Each number is 128 + 24 x the weight over the matrix's rms, rounded and kept within 0 to 255. Layers, rows and columns count from 0.

# layer 7 MLP up, 256x64, rms 0.206, rows 129-181, columns 0-63
[[160 140 109 148 141 132 125 123 109 140 113 122 165 110 166 131 149 129 149 150 141 139 127 149 119 123 134 136  91 145 118  98 139 158  88 112 108 146 150 137 143 132 158  80 132 109 125 110 104 137 144  92 120  88 106  89 132 148 155 125 131 125 110 107]
 [113  73 131 133 143 151 180 112 178 139 151 123 126 161 122 146 127  77 130 139 113 106 120 151  81  89 139 116 128 152 123 160  89 121 108 147 172 105  77 105 120 137 139 108 142  61 143 136 132 121 194 167 131 127 117 115 132 142 124 120 140 139 153 123]
 [118 124  70 129  90 140 139  96 136  99 171  77 123 101 130 152 160 151 104 130 133 124 129 155  84 162  82 135 114 147 113 103 109 139 130 171 174 119 117 144  84 178 130 137 116 124 127 120 151 109 156 159 120 126 102 150 168 122 153 111 123 101 143 108]
 [128 134  94 170 137 146 104 117 144 142  83 150 134 128 145 109 153 132 134 113 187 116 125 142 135 120  86 110 129 122 138 139  97 135 124 118 127 119  63 137 139 129 152 157 123 114 131 144 122 103 105  77 127 172 140 154 117 131 156 120 113 148 116 101]
 [141 195 136 128 145 128 162 137 146 148 110 135 112 132 132  95 129 110 119 104  94 154 151 116 178  93 157 124 113 138 105 172  68  94 128  81 148 127 157 127 108 129  99  81 137 151 106 138 143 128 124 145 159 146 141  94 116 129  86 123 154 103 138 121]
 [ 78 102 134 133 156 148 163 153 143 164 113 114 110 130 162 147 159 101  99 119  93  79 115 129 111  79 100 123 165 120 131 172 123  99 133 101 142 142 144 119 126 147 150 125  86  93  94 148 119 169 135 167 168 101 121 139 130 162 133  83 143 132 128 152]
 [143 141 135 123 131 123 106 107 151 137  81 110 140 106 156  84 143 147 138 146 148 169 117 104  95 147 177 143  96 121 174 172 136 137  88 116 122 103 146 110 136 145 168 124  86 119 126 104 141 185 135 106 102  96 151 133 138 164 101 119 114 127 129 133]
 [152  85 123 111  97 152 118 105 144 176 132 109  90  97 135 161 122  87 137 147 182 134 126 143 114 110 113 117  98 118 105 105 108 124 121 145 186 138 105  95 126 138 151 179 141 134 149  82 124 106 101 129 160  92 150 170 180 101 125 115 146 149 137 113]
 [170  82 112 156 106 130 118 120 133 125 109 134  63  87 119 118 112 147 121 136 120 170 134  75 136 135 151 144  96 167 113 150 111 121 127 109 102 192 116 113 114 140 162 127 152 120 157 112 114  96 174 133 135 101 123 151 116 165 152  57 130 173 184 143]
 [136 108 115 122 154 141 102 149 101 136 119 132 176 162 154 111 163 132 119 144 118 106 159  97 105 142  95 158 110  91 134 116 133 165 119 138 142 157 165 183 124 131  89  88 125 126 178 136 117  70 129 129 105 116 120  86 163 106 112 107 135  93 157 144]
 [135 142 121 109 117 145 132 130 117 123 117 135 114 101 136 140  94 128  89 111 127 133 125 155 145 113 119 100  91 155 142 110 179 120 113 120 116 166 138 119 121 124 129  91 134 161 126 176  74 111 177 138 104 110 147 137 134 151 141 132 169 102 187 128]
 [131 140 151  90 142 101 108 101 159 117 114 152 108 167 129 164 162 121 128 123 119 114 158 125 123 104  99 133 147 121 128 131 133  97 144 158 111  82 174 135  78 115 128 157 139 149 129 120 123 115 134 152 121 152 111 180 119 104 126 139 116  82 141 137]
 [108 133  63 112 139 151  97 147 150 155 143 128 111 120 137 115 137 130  77 116 104 143 144 159 118  87 132 157 162 161 151 138 145 115 123 155  96 114 107 131 139 143 156 158 111 126 120 119 146 115  94 131  95 171 169 128 123 106 167 101 111 124 134 108]
 [118 145  89 136 125 156 115 110 158 130 112 111 155 129 157 121 165 126 136 141  90 129 105 109 109 148 143  86 131 141 108 124 118 140 136 145 118 113 118 151 188 154 129 112  93 117 150 112 150 130 151 152 154 118 119 137 129 158  93 171  96 104 116 136]
 [ 98  95 127 151 137 148 132  72 156 130 130  93 101 115 157 137 114 115 160 112 119 114 136 174 128 108 170 117 134 132 123 132 114 147 141 116 101 136 129 168 172 144 117 124 130 151 136 109 107 128 119 133 150 105 134  90 132 152 181 115 129  81  93 127]
 [158 111  95 111 122 126  82  94 152 112 133 114  96 132  90 130 121 134 121 138 170 119 135  96 101 133 153 137 115 121 148 127 127 112 127 115 125 119 171 138  45 139  88 123 125 142 128 115 174 128 121 135 131 169 141 132  81 161 130 151 161 174 172 165]
 [157 110 149 132 113 105  84  88 140 165 134  82  93 144 114 163 103  93 139 111 107 134 110 141 115  98 137 139 145 160 139 133 123 143 142 137 137  77 160 174 143 138 115 166 129  87 142  82 153 112 191 138 114 132 137  68 173 159 154  95 127 113 109 135]
 [182 121 138 129 146 122  93 127 148 160 131 165 131 127 137 136 129  79 124  91 112 142 164 176 132  90  94 142  89 167 137  73 134 149  97 133 171 122 154 126 127 143 151 133 125  94 117 107 122 104 139 143 155  84 138  96  86 134 130 139 170 122 132 141]
 [106 113 119 130 129 153 101 107 126 150 128  71 156 119 129 153  94  86 135 136 128 109 115 140 128 137 180 129  85 176 122 119 150  81 106 161 136 150 123 103 138 161 126 141 108 111 118 107 140 134 127 144 152 148 127 185  65 139 185 159 132 121 112 107]
 [128  69 117 143 118 142 130 160 122 121 137 108 148 133 158 207 150 140 139 120 119 174 101 134 136  84 104 104 114 140 118 114 136 134 118 138 128 136  85 154 113 129  90 150 136 129 134 101 125 120 107 126 115 140 162 113 147 137 135 147 151 104 112 118]
 [118 130 100 167 154 137 103  91 144 131 125 145 121 146 126 145 159 116 114 134  87 142 139 130 178 140 152 101 123 148 139 136 124 126 147  88 111 116 111 143 159  94 112 110 132 121 152 135 135 121 118 116  83 167 156  73 137 108 175 122 103 117 140 135]
 [172 141 164 129 122 125  94 131 125 161 115 133 120 106 141 149 157 170 125 165 115  97 140 116 115 140 122 122  74 135 141 124 155 120 138 101 142 114 162 169 142  99 104 118 162 107 110 116  62 145 138 146 131 131  92 112  90 145 134 129  91  97 151 115]
 [111 134 122 110 151 124 118 104 134 161 109  97 102 127 124 111  92 112 133  93 103 157 138 105 140 154 125 128 128 181 130 118 125 102 149 114 120 135 121 157  96 128 123 139 143 146 104 157 141 104 156 128 122 134 137 129 171 108  86 123 131 151 130 151]
 [ 98  93 137 154  90 132 109 118 169 159 144 122 150 117 147 115 140 144 137 130 177 139 122 145  97  80 132 100  92 112 138 117 139 133 134 132 134 116 131 123 121 116  93 126 106 147 118 117 136 114 119 157 108 151 145 125 156 125 136 145 112 135 147 123]
 [ 96 126  93 119 113 112 105 111 100 145 120 139 113 138 145 131 128 177 123 108 144 159 114  87 119 166 104 110  95 147 127 132 126 149  85 135 129 160 147 103 102 131 100 136 145 143 151 141 158 124  95 158 154 102 136 137 151 110 155 145 114 140 136 159]
 [124 145 174  90 129 113  94 176 133 123  78 139 141 142 195 107 149 124 148 151 131 127 111 144 125 138 113 125 120 104 134 118 128 140 117 142 103 153 137 137 149 121 106 128 114 109 169 101  67 151 133 123  96 137 124 148 109 133 111 144 119 106 118 153]
 [116  96 126 106 124 148 169 105 158  93 110 122 128 139 148 179 147 139 108 133 103 116 108 148 150 110 121 138  81 110  90 120 124 109 120 112 132 141 106 151 132 130 140 119 167 128  90 132  82 115 174 129 177 115 115 127 121 100 170 150 148 108 185 114]
 [134  79 126 128 122 122 155 130 142  91 124 122 150  91 123 126 139 137  96 155 130 135  95 110 156 108 122 141 117 129 117 133 139  88 115 171 129 196  75 133 105 124 108 128 122 121 134 173 172 112 111 104 107 142 185 132 153 114 143 128 174 111 134 161]
 [125 128  94 150  84 126 110 137 124 128 119 134 117 126 127 139 119 101 153 156 133  95 172 108  94 172 120 122 111 165 159 181 151 120 174  97 166 169 112 155  90 133 118  56 114 133 150 126 128 112  90 123 175 117 116 140 120 143 160 105 124 105 119 121]
 [ 85 124 160 106 134 121 138 119  68 155 157 140 145 116 174 133 143  97 110 102 136 101 110 133 132 123 123 126  81 147 148 164 135 101 111 130 137 164 142 171 122 103 117 119 140 131 116 176 134 131 106  99 129 134 158 107 147 164 161 119 140  87 116 107]
 [130 127 125 118 130 112 127 154 123 130 117 144 133 125 125 140 160 140 103 152 116 126 112 132 127  87 139 193 122 118 118 158  99  60 198 143 130 144 167 120 136 160 119  83 104 106 122 135 134 122 106  95 146 157 140 118 107 144 141  95 165  83 151  93]
 [145 168 113 109 154 143 124 116  80 159  74 130 130  89 134  86 110 119 131 145 131 110 161  98 117 142 133  82  98 144 133 135 101 189 113 146 132 140 122 153 107 201 102 176 148 151 118  97 105 127 119 154 152 122  88 106  93 153 135 150  89 154 146 150]
 [144 108 167 123 125 115 119 135 118 132 104 131 169  93 105 154 129 113 149 114 119 103 132 158 103 144  96 146 192 171 147 185 126 110 124 123 118 179 154  91  90 136 140 131 115 101  94 137  94 111 135 112 135 135 146 136 108  89 102 148 124 112 160 141]
 [163 138 142 117  67 122 117 118 128 168 149 113 105 105 163 134 140 100 133 150 134 115 123 136 115 110 106  96 121  95 111 114 153 170 119 136 150 118  99 144 146 138 140 149 114 141 100  76  72 147 120 162 127 107 203  80 130 138 138 165  98 122 141 145]
 [141 117 129 123 144 162 202 139 109 122 176 145 131 156 144 110 151 115 113 169  92 175 130 166 128 157  86 108 148 110 112 134  79  89  98 115 149 152 117 157  90 133 155  51 172 100  91  92 129 122 117 127 148 169 165 135 147 140 112 110 112 106  98 141]
 [181 147  84 103 129 123 109 112 175 110 151 171 124 139 124 138 116 136 131 141 131 113 151  83  98  95 130 151  92 117 106 154 166 150 119 138 130 130 170 124 120 120 120 152  83 184 146 151 102 100 129 140 130 140 116 118  86 103 145 103 111 135 109 108]
 [128 154  94 164 124 117 134 117 142 156 127 124 119 123 128 160  89 125  86 125 104 150 165 147 147  82  92  97 129 105 113 123 142 130 107 151 109 111 154  92 116 148 127 132 156 141 103 162 135  82 130 125 143 147 139 141 119 162 139 103 132 137 161 113]
 [159 120 136 104 123 104 140 125 110 131 107 104  97 104 122 104 119 120 144 141 104 140 117 150 103 153 141 126 124 117 141 138 148 150 124 167 100 114 164 167  91 121 108  94 152  99 151 110 150 140 131 110  96  80 136 142 125 175  65 111 188 164 144 149]
 [158  83 123 124 130 106 118 129 174 166 132 113 128 116 153 121 111  86 149 109 129 149 120 104 121 111 147 113 152 120 126  99  87 136 109 124 159 158 143 130 143 176  60 179 127 138 164  92 140  79 108  83 131 145 155 154 120 130 156 144 142 148 122 130]
 [148 181 113 159 128 158 104 117  88 167 136 125 119 101 131 154  94  83 105 124 143 198 101 133 149 112 139 102 142  82 110 137 116 164 119 129 122 104 111 137 122 127 138 147 118  80 132 107 148 137 130 144 139 130 137 104 119 136 143 123 138 111 147 161]
 [144 129 121 148 155 151 115 128 137 123 156 104 117 158 172 133 107 104 133 153 119 147 126 139 146 127 114 140 161 100 128 134 106 155  96 160  95 131 143 142 134 163 105 151 145 131 116 132 105 138  83 175  88 105 136 139 129 118  98 107  68 154 122 130]
 [124 164 126 141 128 122 145  94 132 112 148 123  80  99 148 140  86 120 138 135 153  86 142 141 147 102 105 153 101 172 119 137 170 153  83 159 140 102 108 104 150 140 165 122 140 167 127 130 123 116 158 132 116 156 109 123 145 133 125  88 147  90 135 134]
 [122 124 137 117 112 151 158 140 141 126 105 142 135 134 116  73 159  95 109  77  98 144 134 144 135 163 126 138  82 114 145 134 109 151  95 158 162 181 140 136  95 124 155 113 130 100 100 126 105 122 121 150 134 139 131 153  73 156 151 132 153  95 139 115]
 [160 143 147 131 178 116 131 111 133 141  86  93 174  88 124 144  71 134 160 148  63 109 124 120 129 123 143 125 151 144 103 133 120 134  99 135  91  87  79 156 163 115 103 108 172 133 146 187  97 145 122 154  85 165 138 143 119 152 110 123  98 117 163 142]
 [140 125 142 139 150 127  84  87 130 143  95 124  88 153 119  90  90 121 112 123 121 125 136 112 138 134 186  90 145 166 124 109 129 145  98 103 160 156 124 135 124  69 135 132 140 156 141 163 154 104  98 115 126 143 155 124 113 170 132  93 162 105  98 121]
 [136 156 102 132 143 118 119 112 122 115 121 120 126 128 141 119 203 172 138 126  98 126 113 112 139 114 153 108 136 119 180 157 106 128 100 149  91  92 144 109 111 114 142 133 122 140  96 119 117 143 125 163 118 156 133 146 133 120 119 138 139 100 109 124]
 [100 120 145 120 200 175 107 130 131 154 115 114 123 101 124 131 115 102 163 109 117 168 102 121 122 125 135 121 134 123 115 148  97  96 114 151  98 158 100 113 160 118  90 140 159 125 154 115 132 143  98 131 165 125 130 171 121 115 149 103 138 130 136 158]
 [141  91  85 132 112 145 155 153 147 142 130  82  96  95 123 129 120 150 126 136 138 142 175 161 111 110  77  87 150 132 105 179 109 121 115 166 201 146  79 124  97 138 108 166 115 140 121 100 163 163 125 128 146 149 150 107 138 130  95 136 120 142 106 118]
 [146  99 145 136 146 136 175  93 135 104 144 123 103  89 135 162 103 158 121 148 132 149 151 121 139 128 130 123  91  85  82 182 104 123 151 112  93 104 133 148  87 141 121  94 127 159  93 165 122 154 137 119 147 103 107 136 135 155 143 130 102  92 152 181]
 [124 134 194 146  89 143 128 146 152 138 112 134 138 112 129 131 139 104 135 151 130 154 111 104  99 128 166 149 124 151  98 135 136  81 138 136 126  85 140 102  80 131 126 148 150 102 144  72  98 142  95 155  90 136 130 164 110 124 151 115 143 107 131 125]
 [138 116 113 129  84 119 144 131 144 119 127 117 106  80 141 132  82 161 133 151 134 121 131 116 126 113 104 115 132 134 154 106 109 151 160 139 167 130 108 154 132 185 128 128 136 106 148 107 164 126 123 154 100 128 120 119 125 137 147 111 102 127 132 122]
 [147 125 118 145 122 201  87 109 169  97 138 120 105 145 123 131 117 140 155 143 112 174 150  96 128 127 127 108 128 105  98 122 141 137 122 121 150  99 134 173 106 145 130 101 117 108 152  87 129 150 130 122 158 158 131 114 112  99 118 131 114 126 114 161]
 [186 124 135 142 119 127 107 115 121 150 118 114  75 150 129 114 117 102  99 103  79 120 160 119 152 111  98 141 128 114 125 143  84 154 137 136 101 118 144 106 112 130 165 182 166 146  85 112 107 119 121 102 124 148 138 151 103 167 161  90 148 139 184 142]]
# layer 7 MLP down (transposed), 256x64, rms 0.157, rows 129-180, columns 0-63
[[133 131 133 129  93 143 116 156 154 149  95 114 123 131 120 126 115 129 138 171 140 102 122 117 123 108  99  78 140 149 107 115 101 127 120 102 145 159 130 110 143 162 113 124 138 137 157 125  97 186 136 145  88 131 145 120 109 145 133 151 132 114 148 155]
 [108 111 102 119 169  99 160 154  98 130 124 121 123 137 119 179 104 135  61 123 120 132 109  96 116 114 175 138  96 130 115 153  98 130 111 108 121  98 121  98 139 144 159 141 151  71 140 136 115 134 148 149 110 136 103 129 125 152 133 142 123 172 146 109]
 [157 128 113  99 109 143 125 106  78 143 150 115 209 107 172 148 100 100  89  90 140 138 205 138  82 111 115 123 134 118 115 108 148 122 108 112 165 168 124 134 121 138 116 127 173 114 141 151 119 106 113 140 175 113 132 150 144 100 123  76 173 117 104 133]
 [123  87  99 145 107 133 111 106 144 152 173  93 118 107 115 121 113 124 112 128 124 107 140 119 131 103 138 139 155 132 125 156 130 121 159 108 148 134 145 152 137 132 139 105 118 133 118 127 128 145 118 130 131 131 127 105 147 113 121 105 133 153 108 110]
 [106 119 129  93 113 117 108 120 109 141 131 111 142  84 132 168 129 105 128 123 124 113  82 167 113 125  89 145 149 126 146 142 149 135 123 185 123 128  97 175 121 139 170 103 134 101 104 125 144 128 124 124 125 184 152 157 130 147 133 138 155 134 164  72]
 [117 139 123  97 159 116 131 142 158 174 124 117 147 127 154 150 141 123 136 100  75 123 102 146 133 114 116 104 129 103 154 159 195  87 117 123 106 128 154 141  60  76 166 140 100 110 118 130 143 139 152 151 137 120  85 115 117 206 110 124 158 119 157  99]
 [134 109 135 154 161 146 146 111 170 151 122 107 151 139 139 127 156 115 107 133 108  93 123 145 100 159 135 114 128 103 157  86 147 167 124 156 115 112 134 141 112 135 124 122 116  67 131 169 128 120 160 131 122 161 128  91 170 131 112 126  62 118 138 116]
 [165  90 134 115 157 143 126 111 178 127 112  96 145 134 131 153 149 112 113 130 144 109 129 111 110 157 111 130 129 139 143 122 138 131 117 124 111 108 163  69 114 131 166 133 114 101  90 121 158 129 102 162 129 110 140 157 156 134 164 144 108 114 137 112]
 [106 115 122 107 214 159 127 104 117 126 178 146 120 127  98 131 105 184 102 117 126 139 137 151 152 164 112 145 140 125 124 132 129  62 133  75  92 184 137  94 125 130 134  74 142 133 125 120 127 133 110 126 133 143 130 181 159 120 129 102 137 132 119 126]
 [ 98 111 145 131 109  90 155 146 164  75 123  91 123 141 133  99  69 141 114  70 140  98 157 122 188 107 177 111 179 181 102 133  90 157  81 177 158 135 107 112 171 134 158 148 132 130  77  85 183  95 136 160 148  91 147 118 123 169 141 148 119 136  90 123]
 [117 139 163 120  69 117 113 109 142 106 162 109  88 156 149 110 148 112 145 118 134 154 118 102 171 140  84 115 107 134 111 144 122 130 141 138 133 117 123 165 158 152 163 142  51 160 125  99 133 133 128 100 115 156 129  95  95 102 148 106 129 139 138 137]
 [158 119 125 191 122 143 112 130 135 123 150 113 151 114 142 105 128 112 132 126 151 150 142  96 107 109 154  98 133 135 126 121 132 181 139 125 141 143 106 107 139 138 147 141 126 117 134 147 120 136 123  82 123 122 131  71 168 148 122 119  97 111 133 113]
 [143 134 106 142 145 140 149 149 111 126 136 133 113 129 119 109 131 119 132 134 114 122 123 110 132 136 128 155 155 126 131 125 159 136 131 142 161  90 119  99 121 134 149 122 118 158  93 115 169  91 114 123 147 104 124 147 134  89 111 145 111 144 135  93]
 [120  60 118 159 138 143 109  97 129 146 138 143 111 125 123  97 126 121 134 139 133 137 167 126 133 139 135 109 161 155 153 165 136 117 146 100 141 126 111 131 128 143 133 120 133 117 102 137  76 144 152 113 108 115 109 121 131 130 150 104 121 117 130 158]
 [104 159 125 125 104  89 115 121 116 140 169 150 135  82 118 114 142 115 100  93 122 151 141  78 151  60 144 136 145  91 117 122  90 143 143 132 135 151 131 132 139 127 137 150 145 120 120  91 144 115 128 149 176 141 124 145 111 139 170 159 128 171 131 112]
 [125 148 154 108 190 134  85 120  90  83 142 114 113 156 119 101 127 153 131 105  90 110 126 133 122 128  98 121 127 145 109 136  84 112 172 144 168 111  81 162  99 107 177 118 102  89 133 138 168 140 133 101 124 178 108 159 185 114 108 142 111  99 122 168]
 [154 147 106 144 134 116  94  76  79 134 106 137 102 156 145 145 138 110 160 114 129 141 135 104 165 116 137 136 155 112 144 120 158 132 129 132 132  87  99 186 128 103 105 219  87  78 136 149 138 155 159 113 135 128  67 180 126  78 109 114 107 135 134 137]
 [136 133 129 155 136 146 127 147 116  99 122  92  91 112 151 135 138 170 120 137 137 117 105 103 122 156 118 106  90 151 125 161 103 112 140 126 151 186 103  99  77 114 136 120 124 152 139 127  96 147 125 105  96 183 143 110 129 155 131 124  68 124 178 163]
 [184 137  92 158 111 164 114 133 129 145 136 130 162 114 129 137 196 161 132 165 158 138 150 103  95 111  50 134 150 106 135 140  97 119 189 116 157 127  98 163  82 105 106 123 148  96  99 148 132 165 177  98 116 111 104 121 174 134  32  75  86  65 161 148]
 [102 117 142 129 119 157 107 149  88 107 137 115 137 146 109 148 154 110 102  98  99 127 138 109  79 156 145 114 143 162 161 115 113 178 143 139 114 109 135 130 116 150 131 110 143 124 164 103 125 108 118 133 118 158 136  84 154 151 120 162 110 125 155 129]
 [134 134 128 130 145 122 136 143  99 128 137 107 154 156  99  88 109 110 139 140 118  97 159 128 104 140  98  97 136 125 130 130 109 113 154 110 152 145 142 128  87 169 169 138 136 113 125 112 143 154 135 159 136  93 108 108 149 139 119 110 124 147 132 128]
 [127 184 150 117 110 153 109 141 144 142 121 117 105  95 133 119 136 164 128 106 165 108 134 137 134  77 139 124 140 134 125 144 102 141  68 131 138 158 150 132  95 155 101  97 113 135 156  79  94 193 160 133 141 139  95  99 169 120 130 140 106 112 151 115]
 [140 101 156 126 130 130 110 134 182 122 132 154 150 102 163  96 126 142 164 115 142 121 144 108  83 108 123 107 155 106 119 125 119 124  97 123 126 144 112 127 137 131 123 128 145 121 133 118 118 136 150 140 119 124 120 124 135 159 159 140 117 141  92 130]
 [112 114 103 126 117 149 130 112 126 146 136 144 115 120  77 131 151 105 116 149 125 136 129 129 103 142 123 125 143 129 118 105 158 150  78 120 138 165 165 124 104 102 110 145 123 125 143 149 132 135 139 117 147 121 129 124 149 138 131 149 122 120 130 120]
 [150 128 106 150 131 130 132 146 149  93 137 144  98 120 132 137 128 108 132 161 173  73  87 147 133  89 165 141 111 114 143 102 168 125 138 149 131  91 109 115 126 135 123 171 145 139 110 113 136 122 143 119 118  89 124 116 117 143 131 183 133 118 126 137]
 [151 101 123 170 121 153  96 104 143 120 172 102 104 130 128 130 117 148 107 139 153 133 161 113 109 143 158 135 153 114 120 141 119 168 150 105 127 132 121 121 148 152 150  88 108 101 126 146  80 148 113 132 140 150 139 103 119 130 113 109 131 127 129 110]
 [125 141 134 155  87 101 120 113 107 144 139  99 147 125 105 109 112 133 170 136 127 169 164  91 156 123 117  94 159 136 115 132 116 151 121  81 163 147 153 173 169 140 135 122  94 142 117 130 108 154  97 103  64 121 133 175 156 114 111 120 126 116  86 158]
 [146 143 100 130 122 137 103 152 136 130 122  77 108 145 209 175  80 102  92  94 164  91 134 125 141 152 101 115 124 125  92 175 108 115 142 138 108 127  90 102  95 144 148 102 188 164 134 115 104 162 135 126 111 161 108 139 135 101 118 157 141 132 135 151]
 [157 103 172 136 149 109 140 112 128  84 140 127 126  95 175 145 149  78  42 137 109 157 129 164 171  73 118 147 125 146 112 102 120 143  82 188  86 100 164 110 149 151 141 163 125 110  90 154  86 130 129 122  99 141 178 113 175 137 101 141 135 161 142 119]
 [135 128 155 147 101 107 113 104 140 141  97 129 142 216 127 155 180 118 133 125 127 124 164 114 134 118 105 121 160 150 173  83  96 130 147  97 111 146 131 135 133 149 100 130 124 146 116 118 109 118 173 140 124 113 132 124 148  84 147  85 141 134  52 131]
 [126 119 118  95 153 132  93  82 133 111 128 154 129 138  99 123 110 111 155 144 110 120 112  97 159 123 130 130 176 114 129 116 110 139 134 116 102  92 107 156 171 166 169 118 124 118 140 111 138 147 125 176 153 182 123 153 123 149 154 107 148 134 153 118]
 [108 126 128 144 123 154  94 149 102 108 146  99 123 166 123  99  98 106 142 116  93 109 120 110 134 168 123 158 101 148 142 111 170 114 145 125 109 122 121 152  85 135 144  99 120 186 134 108 146  97 114 127 142 153 116 112 143 170 165 145 144 194 127 114]
 [133 115  92 129 118 126 131 142 168 103 109 104 146 118 116 152 133 148 149 125 117 119 136  76  64 133 133  89  95 126 184 114 103 119 152 146 145 159 106 126 185 130 108 149 167 144 179 162 124 117 118 119 124  90 152 161 154 136  90 123 116 153  97 144]
 [121 155 129 131  94  76 126 117 114 137 112 135  91 136 205 170 139 139 129  56 109 143 134 145  91 152 113 154 109 133 148 142  97 139 121 133 132  62 127 117 127 122 151 101 105 159 169 129 156 157 109 115  90 152 100 130 158 114 149 146 142 152 101 143]
 [158 167 125 163 155 111  84 129 141 126 140 109 105 123 154 138 116 139 118 129 127 139 119 110 124 131 168 149 149 171 167 157 127 111 113 141 121 132  89 183  80 179  99  87 129 104 130 121  96 103 185 127 121 146 118 111  97 123 106  56 135 100 134 134]
 [163 111 129 145 130 109 129 118 111 164 127 115 108 105 129 113 119 122 169 114 112 101 141 125 103 136 135 105 107 118 146 159 191 157 112 141 134 118 158 127 186 114 102 136  64 131  96 171 115 131 116  94 118 101  92 151 116 144 157  78 134 139 126 147]
 [147 133 134 130 133 189  96 160 135 132 160 102 136 120 117 126 125 134 127 121 119 106 111 123  96 115 133 114 125 101 147 123 142 141 144 140 120 108 126 124 118 146 150  97 166 139 117 136 127 152 114 111 128 125 131 115 135 128  86 125 120 128 112 133]
 [116 128 122 145  52 110 154 153 136 129 142  80 103 115 136 116 175 129 122 120 124 155 153 155  86  95 143 133 123 147 132 130 116 146 146 140 153 133 141 138 127  92 150 103 111  79 123 172 121 139 126 112 155 124 182 114 168 142 105 147 124 130 142 103]
 [128 109 133 149 139 137 103 123 147 138 115 115 108 140 112 158 120 118 126 145 199 119 181 100 109 134 122  97 124  99 105 101  97 108 171 130  85 170 146  99 110 107 129 122 109 151 187 131  96 179 145 144 142 121 105 134 181 132 153 104 102 103 130 120]
 [105 128 100 119 128 127 140 134  90 121 136 125 132 169  96 173 129 144 133 146 125 141  81 145 128 118 103 124 106 164 148  93 132 111 119 144 123 114 122 141 154 155 125 151 141  85 124 112 148 122 110 128 149 143 148 173 108  92 150 140 145 130 119 159]
 [138 111  87 159 160 120 105 142 138 128 138 123 135 156 141 123 144 144 142 128 128 130 141 145 130 118 148 128 148 133  98 127 168 120 118 103 124 122 152 130 136 130 154 161 121 119 101 160 102 138  93 108 110  82 119  93 142 138 119 156 119 137 138 127]
 [128 106  94 135 131 118  84 125 110 149 138 147 134 110 106 133 108  67 147 130 120 148 108 114 118 161 125 130 138 154 125 101 124 108 137 107 158 138  73 110 124 138 133 114 150 146 111 125 117 125 131 136 153 168 103 155 117 134 156 126 134 147 110 121]
 [ 88  90 108 109 111 110 121 129 145 150 136 125 160 158 147 120 145 152 125 147 125 139 122 145 135 118  97 173 175 121 174 128 158 107 171 132 120 129 118 146 126 155  99 127 152 134 146 122 100 107 110 115 127  82 142 117 163 140  91  94 129 116 107 140]
 [ 69 125 169 135 150 145  99  99 147 121 123 152 122 159 108 138 127  92  86 150 145 163 117 123 147 120 126 135 105  58 140 100 149 121 162 105 123 123 181 169  94 134 163 137 124 154  92 120 173 137 117 149 136 120 130  72  92 142 218 170 137 117 135  61]
 [136 120 195 128 161  93 132 146 158  77 158 136 113 150 135 109 155 124 110 130  93 113 103  95 164 104 139 134 121 136 136 177 120 117 137 123 124 175  79 110 153 159 113 138 104 118 106 111  60 126 127 146 152 135 149 130  93 122 169 179 136 193 131 114]
 [127 102 123 154 139 130 138  76 118 122 138 128 110 124 125 114 109 140 129  96 133 127 116 106 142 123 137 126 160 119 115 163 132 151 139  94 127 122 128 142 126 131 157 115 152 101 127 123 155 161 118 138 127 136 110 120 143 127 119  98 116 140 148 159]
 [164 121  91 130 154  97 165 125  77  83 172 138 126 173  47 115 119 122 105 138 120  94 130 148 138 138 155 106 112 130 116 139 156 138 135 108 120 124 134 105 122 125 138 134 158 126 183 137 157 140  77 164 115 146 100 130 127 131 195 167 115 169  83 128]
 [146 124 118 128 163 129 143 114 113 103 119 112 135 148 103  61 114 109 104 158 176 148 140  83 118 162 171 114 109 106  53 154 129 138 136 151 171 157 137 144  82 150  86 150  68 143 132 175 130 111 152 115 140 168 129 107 132 147 101 111  85 102 135 144]
 [108 119 111  93 141  87 121 111  85 129 147 129 165 137 103 121 121 122 124 113 135 128 121 145  91  91 164 113 161 118  94 130  93 136 161 128 120 117 155 120 177 158 131 138  64  99 108 144 105 102 155 166 167 180 122 119 113 165 183 140 128  99 158  95]
 [129  85 103 161 124 139  91  87 140 175 157 107 106  93 133 136 119 125 118 131 118 122 155 113 117  98 139 118 181 157 122 134 111 138 122  98 171 115 139 129 102 164 152  97 125 123 113 116 134 175 116 149 118 128 124 114 140 150 130 126 104 135 129 133]
 [125 146 121 173 112 130 112 145 125 127 116 144 139 142 117 135 135  89 119 102 117 146 122 113 117 130 137 140 137 150 161 124 113 142 149  99 135 106 129 129 112 166 124 121 107 145 120 131 103 114 123  91 156 126 151 120 109 131 126 155 141 103 122 135]
 [111 127 152 136 139 153 107 148 134 131 103 143 122 122 104 165 107  95  87 162 132 141 164 165 122 107 134  86 133 147 109 116 139 120 101 146 120 117 176 158 117 124 103 118 147 168 110 131 114 137 158 144 166 112 130 108  89 110 133 126 104 105 123 142]]